{
  "num_attention_heads": 2,
  "hidden_act": "gelu",
  "norm_eps": 1e-06,
  "qk_norm": false,
  "bias": "none",
  "tie_word_embeddings": true,
  "init_std_o": 0.0255,
  "beta2": 0.99,
  "max_grad_norm": 0.5,
  "warmup_steps": 200,
  "schedule": "wsd",
  "decay_fraction": 1.0,
  "final_lr_fraction": 0.0,
  "train_tokens": 118100000,
  "dataset": "wikipedia_en"
}
Each number is 128 + 24 x the weight over the matrix's rms, rounded and kept within 0 to 255. Layers, rows and columns count from 0. Numbers have three digits each.

# layer 3 MLP down (transposed), 256x64, rms 0.195, rows 81-187, columns 0-63
105118165108106118126110176093147138140126120126153097154162093162084154105152103104092144147123122129142123088146131091112126127132118122128105122167117157175140148129105137087155127099137099
134158141155131101093106160167156137129083179154152138142096169133103118109147106128119136135151127136143126128114089106136131181123141147164171092076141142145143124153116131134146141146132177
127103136139124135143138146099154137127120123137102116150136148118104165118126109106097113112211111120148158133122125135114154110130088148099170177161121127126127096115136121132155155127145130
145170141110130141128093118144173164146081113122132143126094149127144118104082182146137104130162123095113094143103120152095153133080117129140142164110125212127181139145143129101084107135143105
153134108127136154110100141100112183138124085158130116155120113102111135147130112128178115105086117154122117158140179124110131148139086100091099105186126119097145093150120151125096115107100127
122148146122151149130127138129117130131142125140145126131112125119135141131136135155129122134146136111138131103109119130127116168117130121139138132153151154133120118139124141108123119132117143
163105136133123102107126063213166152128140110134115114156150168088119066122112134114160163137164160177155131135136144117149107148117134115119108147108108126168099130135152120096124097158163072
139083169128120143092130115123134139117158150114106130116147167137112171150102137159137143097131126137087137076111158103104105135139097094123072109144135157078126144097159127172173131158110175
129131125156127163117075104173079101219138125079156136107137140154124097088087134120131126113095117104113117173151115155145051081123077131161163153096088130108134174124179101158148098111152145
119106126067112093097132132163174148112148134148135099136091102106109141108143118120129127160113102118097102149134143156098139110131114137140072135159126166154171168126116108128187088159137068
149115092104149147097114113139089150106105123108138126104121104110133128127128139131132099154136144133094130135145136138111151152127171047149112093084154137128106155149130166134118083163110170
137120123135137107123109125087118122146139123108127096106114138090136093095140112112129116115144105142140119126127131092148077130124148146121129139108139124138160137185083137124173150107191099
156130098150097139097133108141134123158182121134132136060149096155137103132116121142155084120095099091148117120099134179137161137122073090127134129129148111116086137122120122145106083179145146
155146145092127127122171159141112112182101146143124111202143136107147126124130147124144110139163096140143117132155147132152118111110101120141148146096133084182079115164156124161116120120149127
123136120154140106151117094130150146121135134138140122128134094165142166155107144128117068145137146116163106100150142139172101134082146120133131172120111130137103118110141119157098099165145136
149141133126130138111146096111081116157154128110143165101135126141168066099110121130076141146169162133155072159084127102099115138184129102125162119134103128106164112113172114081187162115107175
096111156143117178149133109108129108142139089083122138083155121158130095097133160152118142098124124130159143169128145134084091145122152143089123124104100164136083144148104112161095101156115140
131180150122129114140149095152121149134086112119156126143149120096154110116160137120110125134136139084142114160132133109083128111143101108131179116147155132127138172147126153105145124128143129
173113095122211127132136175110080104151106135156098103132118197076104145128130114113116145147169126133121144065078138149089173132087076137157172086161136128114088108167179138144136181157105147
145122134150152164134147051150150081151141163114118106105105134144119085044084117163060141149152124135114097141154140059150106092120135101080139102089100161144125180062178115137146163154126101
106109105181159116117112145127146100138126113151121131161101135134143127125136104111124071135126119082102130150152113129129141100096104178155149136135179157094161112107102110146145120133138091
117080167085151127168118143101114108095128123164109130139106129128141160121142111141123150133115131150121114099122112124084115084082138141107113111189138146152138125151125144134147174096112098
127107133137122109133131155123110116147125121154106167127125161128102147172154093104167165113148135111125117100173138102137125117126112149150103155110179145118083100139118105144112130134135107
108137136130138092104129139150106156099102107102175168139113101122136133123170123109114137134093158133123118148138122128174113121120143122142124116104150118134117137133136162125151133130140082
188134116134098161133159143166132150149094140141160147137148106130145110108118150140100138159147095116122119112144086102149097134100050101109158111158099151132105150103133115110125078155161165
152090155098088130107164095178122137096097127109155102096150117107145124129116187137120124115148130133134053106110159130123159103161142102170140113117172138103151135112154151119119122088102107
131119168109116110133112130198147158073100137106166142114147088085122122131116190157127111125136142139150136126135067159133103140119156133119089157092118108123115113131120169193138141173089139
146103110125086116139110121134128136138096112120157118098149131151180090154133152142100126134118150123159097149090123110099111130125176099125096102176151121108103121118128084123095118154136172
117124120116165156165085119151125133083118088114142097092087174135124124114134159134157159102114141106117124160144128162087157118138144134097094172103176175136119144046130109124071137116125105
119141147133153085111141077105146131102100162108148087148100142147109099137135139141107134147141105122139105124104121083155110126112133129152110135116125134188140137126147119103139133152171127
129140154116158114163135147108133163100111115148127127111154146137163135144133144167149130141149128116148101101135127145119201125090110160119127141140145129111063121142114131153114134161159147
129138105137081076112117134199176095166129131079193125164118101123098079116140140136137071109121153111125119134129125161109097141098146094168082170088073055080122131150116111114108098151135157
141163083093135089172164148131096128089121146125163138146101196181151099109158116069081090111127133128131158136120101182166087111136092109147091091107077087156183175115118092149137079100190142
086132103100106166143088113152111128143111132130120126130111161113123154123135130160158134118149136142097112145090113129124176117132153140152129103187149138116166130150129129139104168174141101
150103124204153135099097119131134111180086132173096131134169147150138170193063103159128111127133089086137082094122090129130129073069127106134189121114156162076105151151152125154080118173131142
127123154168166185144120163147118112115123191144132128104098122130133117124140138169135120114127108146132112121144115135116102116137132122115125110123127119094133117097116145141143142127130154
115149139133095089152156121117105107159097115133138128130147146128146083156148113125112156114096127102115122167074122161129125121102133128131153189114116164093115143142125109105121114111165138
116135130144189102095130124090123116109100158121140140085138128121163099123112132108129132113134120115117107105101093124141076136125124112125125126115144119123062150121136140110184126109120120
152146141125182160117078159147082253105115147147139104143148147109114133117111127158135144148112149163091094147085101137074112100135143140168110127120128136063157138078072123150148155079085177
165125119079114116108107108143126092176087114122117144174148125130135077128102139119135131168105195089190122188129153082125105132138123142121137145167122105136118126130138121143133129136130126
082124128115133131112101097099147101134123118090113108140128122169127173099141129134149127123143132138104135104123121111142099142106145127147115163112114135112159114115141122092145136127122113
127129117136112115122110134105126131116108110153119169138126136148119206106158117114119125143130155135132149111138158149150104147147158141154160139156055111142114136150120118118138149149094095
153127168142120147105134146123117161106158132082105158146135100158124118127154150184142150152089126111114106130081137131109161114151113093111158091135163143085144117102111159171106128175111138
145131087164137123138067147134140155117100119137126109096115140114092107126160131166156091117116181098113132135159115114124152162130113138116156101139129134110081173117144135179141114142123145
076102148086159185163169170135139139121116110123136127089165148105124108113162123167109124161168138126130110095097114190128097115119142131163085140144126126118144138122110137064139131180114137
118138160155154104128161132131071127163082153154125134160138147129148144129110120163057153126161145065135154122124108105162179166109117119086126114098134187127112148110152105206105137139146152
164126142142161088116131111125108113151124147146157132120124152078148094136133137132133105153097121080142134109094081138107106132132137076164178130144125139126074132132124143109082102153141170
070132137126082165146129089139185104092090124132138123077094158122161074198120150152109113132116153123108106158136155151114161094152119131108110117113074137131134079139126112140119079106115139
134147087130152158080131126152134122154107157164141149128123154140099136174087107135108105134101104134115140154096145110145117103132142128173086128111144116125127151163134138130114129179143145
162111144150162120101127147129089099128119142140097081121135154105138107100106110104135146113165088148123159117133151103139143115134125121115100116120130121098125098120141171147114144124149169
124126109146102146128114116121126121166127139105088132130105137131102127122123107142118084145135121145081126129123110096100137122144109121143133118147138160102182134128113108163129122111138125
129128134134079152133104134116094129141142119145097138126143132109115133104097118121104129078115124115132145163115159162116141124147117130133142119109118111148126129173153106127072147088119129
139112120137130125153131148093135106104132109138121109129125155142118165188110155125104109110148132097098123109121147103113168116115110126134158127105121088134120120102139146119138137145132125
129145148119089132131123135128100153151115133111123137120139143134108117105150111130124138112104153123153169187137131119129102094161115159107154137110093103164126115134146096123124182091115128
079152104096098121156137130164160132106154155135118133129146159090182142086055096157129090172086144114099110129129166121116105110113157151140090145069144171130105116124120113138155137135167097
108096135083144139123100109103107117140170091123142143141113121122158107154117139122130143161126121126124125115114156142149153136152104132124157146113108126106124139143146150098151138105137119
134153131124102137115164133126123129125134143118157131177105117149136156147124131146120131152134134108101126089122144112161181129122153110105137109135137190173139098155131102135112099147125089
109101169124119117077127131147138113122138111177134162108091150144149127143147092131121073160152102122092105131159102105117134122165132129106159138115126085081133169147132136123155124115117118
137138068068112133083169102149144124099141145100188100119152103098079151123150123131182091122101095122113147129117137130141109116172151114131120104143189125095139122107160173137130138127107092
097133120102138125087127148130129104102135111125173176179127096149095147093127165130155147143096170099117126134145138101109086137168132107112112123148094111163087083092123084115117131109113118
108121114106137154106139138108144121144138131095156151152111095119136072128095099133156182132127125145110167114120116102142089106141181069154148130124124109138114182125134132099060111124127131
137142150124127169148129138126111149107114133118160103116108146131149147082120130105133118113106125144127142116125142143078142115148121139136135111090113129134102117124120144118141148072160158
120118163115129153132085102177096137130109097109062138108126106158115084121137122136146114129122126130099123093134107135133122130154137128148166100120143130102158165120117128149129102111107125
112121126140137099124097136095104144121186126117144132121127125141142152106162128113146165114147112136151145135109138129146109074141117110135120137116120141162135107137130159126123128097164134
136118157132135130171127145111150162156144086170103171121139119178150114147156122148096110122105156147118151130138128116131120158122164120122176149116151137087098150154166150129147162160100153
124123143133139106083128091077094168115128114128204124132157162111129131127140155119113115132118134177127105145118126145086106116153141123107135075141158084108139132159126099133112141122122153
119149147143145100133135153131104133102085170132109133142085140115113140147092132130129145140160122091103128096186130173114112123053138173088120143099130121117168185111157086135133091096095140
076110144136121141135127147122143145164141118093155154143163137164122131102119143109111129118120130162160156144113157169137113150111102099105133115095084177115106122148142130107091122127137149
106135133123141101180136165097137098105081119146131092161105153113166170127119126096084107143156109094144159095115100139135150130122118113138134147103109089120120123120145155109116134134141148
126147121134140128115133109139121136109153132092126154103132123111143127126144153134141136088124121158118162133136106121138117110153132114122141076125148123137118147127118146148106118133154160
096152145129174131099092153124140158155116151164210110145103135109127148132125128128124142136135123135104130095182118114162116123083121141176153166092140129153101136161124113106131126121126113
135139083124121146148132108161120094115147134144179147143108122113133124141132111154103157120099132195138144103081123098137121114118178104122116110138129081157162075077117147134121112164117120
129114094091110162101137130121128112148123090172119123110128134151153114109098122115134127125097126107127109121149151135125112141158116093131117119107098154150107144127125122089111125121105125
138120143116125133086120123102180091148124147117148170116148128109096113147139142122096103134134127124167161190142137095129093113161126142112122118181130116113140128155142114147146119138174093
102126099136132120194153133080143115107116154209131072175136167132146115101127102116085113120134128112132163086116098120159105139151136106094148128089141096101054117120107115143132136185167146
099144111094146140113136096118146144125147123116123122152150133147095130114116130113135110128129128151097133151130129109155066134160121134120088125135141158157151112119150107141142138105154117
123155159127137139143112108110136108147113087138071138119138072124137157140134111127117112123121131136118116078133103172144142115076145123091102138114158149153139129146115168147152117166135107
138132140111122123130146102136117163098116127150143104139122121132143142150145140138143155128150162110116108140157130113099119109130155101154143166124126114125108129109174119111141154104129136
103145142106098142106146158140147152108108123177119117089100147146113102111135126137153083105145158126132113163164175121140118140160114115120120142132105139110136145140144119124141144146121121
134114117146112117117105135091134131142144117146088146134120121138125181144094130108155108132126119156140113122164133127114114175121127121103049134160122176129144126119122115115146161115142105
103134139077139092149120140112114108097136124130125152149111113136130111142156110117131124131112120126133121106154127138133153128115140117122145108127155092136190145098086140134129145114175105
098121146127114104100132106082130097158117104162113148110131117137139139104159118130133171128128108114093138089140141107119129186147126145151140119122141124157131136107156165124144126115101141
125091108146131102134135143126103129127143103112090097107136167141191143093144155129102119110178135132138135105123162105131125130150140117126113134113099126109157131123110150116148169136122163
109186105173131096138097159129106102109125152113118141093119133106115147187157134123135125111104118079143096105142118122106107142140126122107106141124156138182141147123139176120112101118137103
142197110116153118171072095104118158137144101150152136137135121135149135139162132119154161131107159118129124098127145133105137140116136169127164115124137096139118135085189160174069108128101133
138156125160134132095132113159113161122164110115149072155145103101148155167173137095143138101122078148135142141174132102175105119136121147162158083128145118144166092141168152143139074128168115
129109154129118145145112163133134148114218168116146163087153080124100161148156128147159147107094104138110129100181140137162107176088113128121104187131130134102113133149068124160128116163167073
135152107156108139116125162168109104120103132124149167106127144111104127126137139130111151172139125115127157132116097077156121152116140127111136127128138092141145141115115146117153184164190149
111168094117144107157139109160124121110168161130165142151135142138115085114179173100086114139147168138104163167127140117118108101172141133122144120110114069101145087083095124160180117098131155
130137123124131136148158090131129121145137098112119117141151126143127154136129183150118150119120090152116145131163134125135126152146129123143131146166112138145140163135137090139128119117137105
127091098053136159167134161120125115081171132121126094120121152161120143085143118096111120089109123166093148127140158113149098107147130174101071111139165095120193134110089123152160132102176136
107148126075102117122152148188086129122127128162135128110135138082159146137120115127163133139155133128141186134081046105117123147095139168148122139164105103140138117144093137172128126150074152
128105122090057098100132082167181163131160135159128096106148101116153168149120085150167086151110142127124089109173088105133156148103073110122095121145141102144118131130138139150159105170110125
128136115148131120117117127118137102152137127106091138136127132114109126146109124117156166119103105158159145134134145112152141109137102126139114099172149126136128146160083117094105117105134128
146131141162157112132170170103115105125141117142147168125143170124164153118119092111140110159138143121126115104094102145088149147126140122105130093161130161066088120130159107129081122131126115
086159121171136127120144139145122100142141137130102170119141129090097157169160097134140126126145128101148119115115130128145132144141116128116126113173165156156138123104098142108137127122113112
147153115144132159146126131124124107112130136143176117134108151088155140139117113082109148136121092132121116115121157129126126106133090138108113121171104118166177136089096152117134106100170090
128126138086108106170176129092156145124126145117114127139145140119164172144135133097120089122125128199094131140121127140109148161144124159129132137147139119143115139122135121129144134115110133
132125162127102112106111097099112159130134144117119111141143147153136138131165101105163126160092151093118128152142137140104130162142109118108186101157156122118115130147135118146134158137124145
075099144053141145109104140152151124103106110139136109147125117120142104169176141170100115128128135146156138119180106130115148100100131116128160138094129114111140129149096107121154115170145094
112125103169135120118145109119085149136146133125168115126111150072097121149119132124149142122125099096125146111140166129181163140141137106127128117119140149145122139109121149113137133148138076
124113137117093116145146151112123161130134116123119114125130126100115167158122152092126115117142107127128122127154109100132150090140179116118156109107159090130135121103146140109146106120134109
155122105171127143161156141112123114130125126106127139115135140134123181201123167140139130112112133143123138118144111102152107138106208069134114145120117091137149097101166154093078152130109143
132152160102142136114122124132094128117138135150162162165093108129135152169131148110093141151141108143120079095105135106109141110084113095136149111150145094116150150126148145122130136085148100
116161119127137111125123120114092133110181134144128147059160117113107113126093117085083133103118142137093173129132132091137123102092115134114109131119128109168095152125150152104156147110083143
117101115122118147113149133134139102112129096139123107157157140143137157153164098094146121135147155132152128145146148140103098072112113106166093146148145075117140114118135154131116090140122132
145115107119162147115148130125079164136179060137108207151136118111141141112117141117126158092120125151115192179097145120128116121155125133176136133137117154098132105105148143136115167163107136
# layer 3 MLP up, 256x64, rms 0.211, rows 82-188, columns 0-63
126139111166136072165147135083141108145111172105074143104121158159070094105124130139164119124134146049144140146107107126089128117114089101096143151160123146120140118125120146136144130110107182
156124150109191130119113101128136128137118139107165127150129144157125066137138105151110148120146103110141078133126152099105121091086138138107106097092132148118138125109143133147127140125114130
123110131135100136140141154091122161112135165089146124095159082147154128101130138114127094122079131143137160138121098162150111125122127114119156130096139114157136134112117121108104109084133183
081158091117161092106155104197130063131143120174108124123165169107109152147169120154094179124134135131144154101132119096134148139124115146135150137161092149121144177148142122130124131071117140
135107139119118120150129126105146147135130112129109131135128143120124144132129119123123117130121144144140146114113119138139124123115162149130123135125114128130134120130125104161108145148111128
082149115157160119169137132113129089108062127134139156118116153131179140168134128097067137150106156118109135155153118110132096083123165132111138099138175134119175111108123133124136154100115151
141141097090113139138151120162128150099116159084132140179152129129099103142149105088145111167145102137128150198113122122102139127131153169140150156084145110196144105131127138100194124102153073
103116081194173123108084154137106124152102117128106208094130133103073130091124125152144121164086080093161121112108112142132128147124091156156157106143174172126166149159041177165099146127149121
139155089124127120150165123115080147087119120135112147179159110132116176131137102123138098122125090142152145126089128150156125134105131134131141145168110076127123112126112149133119156109117102
115099153140125128133160105162139141126127085146134159134109085083171151115138111131138128147115155133116118122136125125123089112093119104127174167138127114157153121142118143154130129122177123
115146151097088128133156124132141126081154153142130077122150057129093139127131111150167117160096157170160094090137143116108167116125114111127114145148147106113109101077156121138129119127122122
114098089160174148123117109191111142130067114112117132149163136131093135110079131178145159114169106141187076125110093095145139131057134156156148152125119147122135139131118120115131139109128131
111154135127164125124115091147106141110140103117116108140156122099125091120171129176153131118077133106126146112137127147122109154129111091119150140145073129101143097156055122134133151134129136
178136134144117125144140094158122118127144106136116103137161120124102144120124095091113168115117105159113164099127158123155113101169135118124126142128126168131115108125136122174170130146099100
096145142115104152140138080163116158127106142133165134150146162157135103179125125133144163164106081207104129150123129072113157087113140077140134091121146124052105135155108162169117079104103166
140086089118153114153118143093157130122143105094136152144155138159169172109117148093140132091139138149156112098129098152144116079118129155154133107138149160107133151112107106126158123137150145
116119110152159172134139098124106118142128125113136153156119152126160134124153127145103141158098130117111155130144129121136120107099082118137146106118093184143136138146135149145121128125122103
133179104124173178158071094138128109103117141159102129125116125120085116105156135140166135125092198113147184108083113130136104130141203101143194126116137126094125142191081177140116127089107153
169118156104147143112176086068133153118118175137133105107097150122140101093161122147149117131109061177131138104140152126130145148127129038111108041157163108113127150128106138114089138149124163
104161119152123086110131124119132104119138121151158145145104132092141111125105134152125153128142128145141144112159105128135119077100124121142143121129097143131124142131155113141139089157118141
087092151108139114144157116137118141111106140129098129165123106097115121129160121138146100111096105146133162115137096146168117136184109176107118137134134103091117159150106135167144140070155109
131075127085094121150111112134153110106102129184077106151110122149136104095125167141103110158119129128113156143141151107128151117089099108110125101131124134141131104075145118149119158111151184
136150130185137119150164147117149150095110135158106127126155109141109104145130142127118146092098123101145141111141142145114114148118108110153141155127150103122123098123129099112156142117167122
147102114134135139125130116179131183101107125130159145157151134111125146084137160164130122148106123089133127120121129125116116177139120131093127193065127133136104122134071156128102116101166137
118141090159131106147102120101145136117154094156105192106129090156129119170145107127117095111096145144141127152121126194111097149126137141078154131139092142129164139135087112152098145117163173
184108088128127120158217137122129111140075162140113126129143115103130080122132146114096098139099130154108097203157123077106085128141149112114108124139132111136149143142129120148158151128120111
129113103106117110086129152132147110112151126146121126167149113119157163117106172120165137109141129129130135088142120137105125130065133148120095118149116127131143166119164137085107129070132174
139164148106133158151119116100166113145113109159085182130154144172142140109122143094168111142134164133105088117136064135117146142102125077163112106100102137107143136129122156127108130138122093
130073123149168115128149146142104105142151100115084146090126145103119128093160105141149148141144134125140155124134111136131128116113160143131108121085113152095134146107136132149125142132091109
158197088136131134144154157159130135147134139128153132120128170105097137124161111113131137130165110111105104156119125120124148101139138159118118111084155127120097147124130096149151123097139113
142140174118110157142108136135142108126057127162164119171132119100074106062119101102165066155108126144111124140100112157112181126083128116140195120110133083153097102113127187114111141146113165
087122168170195107117139144148118155097192123131158090127127125144113066101105174107129186133130116114090091104118143173149127118081057032140144133124131144139151134092166104116156083143110177
067126114126108128151107126156148133099120137144117144134087124123155084097102133134138100134144140159116123145157086143118142155152105101082102112119156111143132145115172120135104128125089119
119115143106117111168102143116139138084112146141116132082136126144080084093143104062156105127108196156161115165099133153099140125155155137086123123139129131145132114146055106109149189125115107
108130100105124081120178153112158143116162121110117102145152157157119128124150169100148116111119176127112164153151153100124136146144129113130125154107086109143140131113154097095127128124114162
121116146110097132186179127141142153125091137127073121102092141129130122091171137135145115107103134128087148144109132146127146125117148159100124124112135137062143148138131129137123136170131135
176106117136129152130115115150115106110146102140122127155127130115119117116118103136134146074129154171151118127127147129105158130129121143117121118126091137148142116117126125129086162149127174
171136097159120119162098114158114169150073111131114094231138141154126155103106112118124094138064124137114161098099115119139134104136140079180127165081107128119116126148092190134087133148132169
097121141126101142182126168119142111131146151103115177070109153139080152076105102132116124141156147139143171102106096119146157133144079132110151138124118183160163146136184157142175126123132117
122119132166107097128126126121127130130082126143123120119110131096144111116094126107146108132096125124151113143127132174134126103142135120150133102138158133097123140136124135149081109154122126
129120130157138151161187118092162122144150164161125133115134130141151133078136146092077131134126150110108130130122152086146139146134147144164160123072124125135128167103119152111104117131122110
129109138156152072137096136154167094184105128120120152139144156126124133150097135099085146114193083159147162137133082132156132086100117131152149163131129130139140136101143110175130128120126148
153159153116137097121122151118141103073104178107214148136151136151138101161082141096107147119090121172147115128106123135086135128140150142125106158099131132123118097174145137132115120144131135
134149068166155116142091123159122129126136140133118123141104112149150144125129109108145129137102140127141162133113100102132133119100133116126135102125110121120138092120130144146124169127175071
133145124147108152149155085108153109140113133113139163163094135140179179117117116112152146153103107113107152100105086122113136121088150158143101132098138097154105128137122143118111133107139104
093139096099127110109170125122134112099156096101149125150138124115148109123181123099144139120133104153120138152135173147136149106151127104140136137121169144161145135128104125144149102157138066
101116132150083116125111133144154173109073111118162130119139133146106188126095158111108084192116122133095133139116086138098169137175143131132134147114091125165115095088148085123113152128156144
104132174089106155140125133130139137100107100138135128133134145117120141100116145101101145092175132130144142154121132106133130085076151127135155125120127112179161153183143105133096112087104096
119148110099113124107112092120119154060175091151153137149125133131127123159151138105162117081102142125158134162131135154150106166090113136182139138132103160163154129136100109131118119124145127
139124154106118124181147085119120120091121086119099122175120134130155138127147129100118124093140127111137131138128116116110090099103146094129164141138130123110134126124137133128145125135116119
131122113173130149125128112147118139128139148088134108091125119128127209118125180157122142116149116155132141069129121080119113117113111112085120142122124136133127090103184154125158133118124140
126119126156144113131102105130141101110151083126143143146149126137159144152133166138123149103123098131115119103113140137094124123106157109120141142119117136066132135104107110162133140109104172
167150126113099153147115128134128080109125165139160138121144128118107141154084134142107130122147096068131094103107109132099133144092132153096110148153115167158162123091130151153147152164160133
119118121109146116132129115179185159118139068170121112127102132110178123097144130097117115097064101159125105139108147131129110120116104052204112086088114158157127096145104133142083126152132103
104153123128117137131151137141129170121116158095143125133126098132134154121142143119162114119118128109123099103106107141143116125144134109115108106151117138177116143143081109089122131112166113
138074166124132114105131151114122147104133154161127147120121110143113126106121117159100138160125102146115165123142110143146127143130149092108119124132097126150178135121145138127116141171141139
139168112131107137081141119125157184131146100119146126150137131102123090166108132097146161145147100090117126152093099141094131122151111093116110108113138177099145090126143117127165113158120089
133134093116194136117104085133150144121114109136149126118179128152133110143108173086112116145123154105105150132139107102155147128144132083183099091127137128107085143077134157166117148129096151
102095114124121149142111151147130156117132121125152180145116132150127121073095114150151094129126120114168101138126133176123131110124155137106115105039095133123081141153082116126095118137121144
166149074123143126109104134130083143106059132126161129157103150112096116146135113151139107167105149169150167130119131111090129131127159144119136134122161091169131149158168132145110150096129157
126110137110095123131150134150121133137140121165147140147139143121129136075128059120136135154130141155124139116128106112164133129137160104155150115110101092147129158140101113122123140126113101
129145136142101126111133117135163144122130152152114140082110095145106101161109142127099171139119103156106135143106120148117145137157157122137073135103103127138112144129119071148153140124142109
163140139129122111108094114152125156098144113137111133125129110101128141113150126154089118107150109122134104152117127139120123126103098107143107139133140126146144146129122149178094132126131151
100154124141131146091144151130150127141129127170160164120105113101061157150071133149108114146149113129141095082099131113154167151098094122152161131131086132162139130127116119133127104128117153
168097133130116140127176130125133124150143103103088135162144093117127185127107097077117145107130078114110158142144106120173141140154102107153098159139146170118135157086121125164125134110127115
139186158172099117130083119153120117110096141102137086166169103118107102127121145158111139103109123094132186092134127123119148090082103124129125139198146153115165095152105130133152155107110154
152149118104115137139125130124067184119114151151153102150136144112127136158168114129105120114093101172128148119133109148157136114093075126153134117130115074121140115160120131125116136108109123
104099099152127149126162153142143141116118111097106144119125088129116161116119157113114163151145113122150115090174112107141146151124113139118112116105115131162155142133111100109131140133157140
121144130088117143178132102147117118170109129140107135143091140122136128123106110122103120179129078136138110129150118129130147105166125168142141123104111099130149137141130104150114131130143115
140114114142121121173167128159117141072109155089100143141145118140111098137136128156143113126128161097120115114071113126117169170151142132106102113172121125129153133120131144117143138093143137
137080046121126121109168092140151137123156142091133057121112075138148116106102172113163139171116131152114142139096117117121157102114142096181135179130122120121131121107153094120161108133127147
121086146169152124129168130131094152144137144125142135117127138142148149112118141133133141144122137148132100107115126081125138129136175102137166095087131142128134145147124127108151122098144139
131143116158118127122159116097098187102116167118125087149122133147138114156126082137174144134166151145100108108104130101137121103131139131140125143146102152127158079124099111151098152142086147
125153153143155154140120149143135128110084155152153147193088166112115114103142067129131123131131150147119185168119087131120114095109096132119118146113135093127124092144131159155085155127142119
147154131127097102154121169082105081124123131096153098117134130081118146128112137093155135150136077119178138121120129146118190137111158122121132137150119116124143132122110169124124113138149114
119139138119116102094135106138130122122105130119178152188163129137123108103106121142144159094165121122129161133130097114160123128087123150088116138137171123126122119108180102154107136124127155
138151085161149132112117118140141096178114118138103159099132137148115124087105100113123133162132081137162148132132133134140116116087140173120146100105169146137129123143117106113105156145146137
152135097108140127096123078141160183094124145132129097136161134091119137110123157175144139102150106116129092136137164087126125112144175159108106110139122144106123149140130133127144147146146089
105176126141137144118118119106118165102102162102154130139132112160115171112131126144132131182101146093108086151129132118102179164105096130063146109100119098175133122093151146121130132127119145
130155128161099123139154156081143142123103161119129156113147117114140137157086139113172124082105093109138104150118150145123168121153143150115111108140147124125132112142109149150126113115136094
130106132187130166129103111126130162139112107148103109129159117126115113127094109143114108130121132179130123139153103127149138129083118116123167101157118123111164140152097102100174165125106164
143157130105123113127139114129160101184128187128157153143117157097141092137108141125129099133084115124197163123111128180159134153137117126156107117120132098130133148118118113119123155128159128
139090093141142139149148098132129151181115083137122127153153126168130125156097135086121120166110145146156112120137103101100140117103113090157118120127140130136123140123157141091083120117125154
128114118125119110173170169137137136138112087129183052165102157097158098102151121075111108132141069147133121099144124117120134144130089111129137146119107147078120135116102134104130120136144156
115113146160159159123078128124173146151168101149145154157117109141092118150105145122133162135107131121136129120121119095156093141075109109142130122125144179118136133107115129163128175115154149
130120146089141156082104104187155129097063149110104109157117108117078172086091192133132125195143106108133150120124148102173189141080146105127177091135155131189197148147169155115107086108124147
164142140128120098137123139131114140112146107115073165136121157157132159130123143108126117104147139114179114104116121122145124136129080129107138124117086141147145145087141127141141163137103140
154104136141099146160124143117115096165108081104115177133162122096136128137124119125169193109121106134163138126169098128126105113104137112076149089209105147111179159126104138121104129104094143
126147109136157133079111116150099105131142105125137153171136114131152164119160145142130130109141122132113141111108105130128123096126110117116155126164156145099118120141104134144120115123138138
163103114173142139160101111160116142147120076127115166123157119061130130120114129135122178167139153090138163120125130099136094106132178103112149082155109137122132132100112170194073142152137151
148060114139141136126159118113123140125125154151158142139135153132130122103099150140107159142097074123113111141109145161169148097173118073147131109121137143122127100105166113095134151112168106
098130137137120154159150131109142165119110138132101146112093101140112116118095168158165163119112163098177114098131125146138109130117103089135139162154089138128119163152097109108097140108152169
122087109152111095149130111153091157103118099117138144126109101110106129100173130140095107141158141139110111126115130123125156140140133131114183119131081141146115147126113100158148131138137109
130103120144146125128122143129111102118124098122118127125176169131117156101162118108141116100158123155141152132135112092139128114131180122083133061134147166107144152111104110152153128067118120
133139144110120095137115085142130155121130081136137115154112114131135113145131159104130116112114124121153128093130132126120129138142123090141152162137116112119123094138117170075122145137122212
116108143096115117134156124119191126143105154096108145125154168121125127100142108135123101152131156161132166128093113098117129141092131110153081115119121091131137121138105113118150123114126111
114159138124091153142100082108118124119116146135101128135130131116067167111117166165133111131101136103135140131107066107154107082108124165124126128139182113126172139130144146156143095132150128
107098144091108130146104148137130134100164130106158131136122181097122092143151125110144095148128152084104118124129151144145137116109105150117145148072087130168152114154112168114114154128134121
118118136166129090117154130117100126124125137088142136168129108099105099148140109099105175131165084174099117147159162123126121094098156126108122106124150166127155146120105099159139132150143141
128098114160132177132117110135138126139132139084119152132123109138145090126126153127119099125095126138103121137160156106116131140098118142125165091074125157160121140145111115128100161116144139
126120146106166122125135126115108169147133163160112182130141137136106103074133120153131172126131140145134160141126128125147074128122133102146116135103175145127116150146123115151136111123125118
105109156104149104130136117100163136083155183077163097117175127085133121101141136133143101138127142160123118139139140167173167149095125151163149154106104144171165097151092112129115129132164116
127162136123104129107125102136124086165163127124138153144175141127119135146128130123096130152130080111130142121123118127132116082132133130132134119104117132118112134133131147165100151155116126
095082153090157123152109106092100198122118143133132083099156157103154073126129126160143100122102106154080124109090139147138141133146139112118117160111146115124128130119090162133160156130139132
129108107111125096144151131124090137105097119141145115150135133070155174118130156162100141124141035160120102079126099110088157150160143126091144098165068136140154114140118149116167125122149132
121187090119154130133122122154151188068068171121116106136113142136124145161168127121142126145111154166098147111124112139104126092148118163146122128156098087128135109134098111089146121105126101
129148143111173154132153149115137177122081132130190134094094180120117144117111157125136150138109138133167095136145109106135173101135077126193073094110125085148135114145155136116124117132133109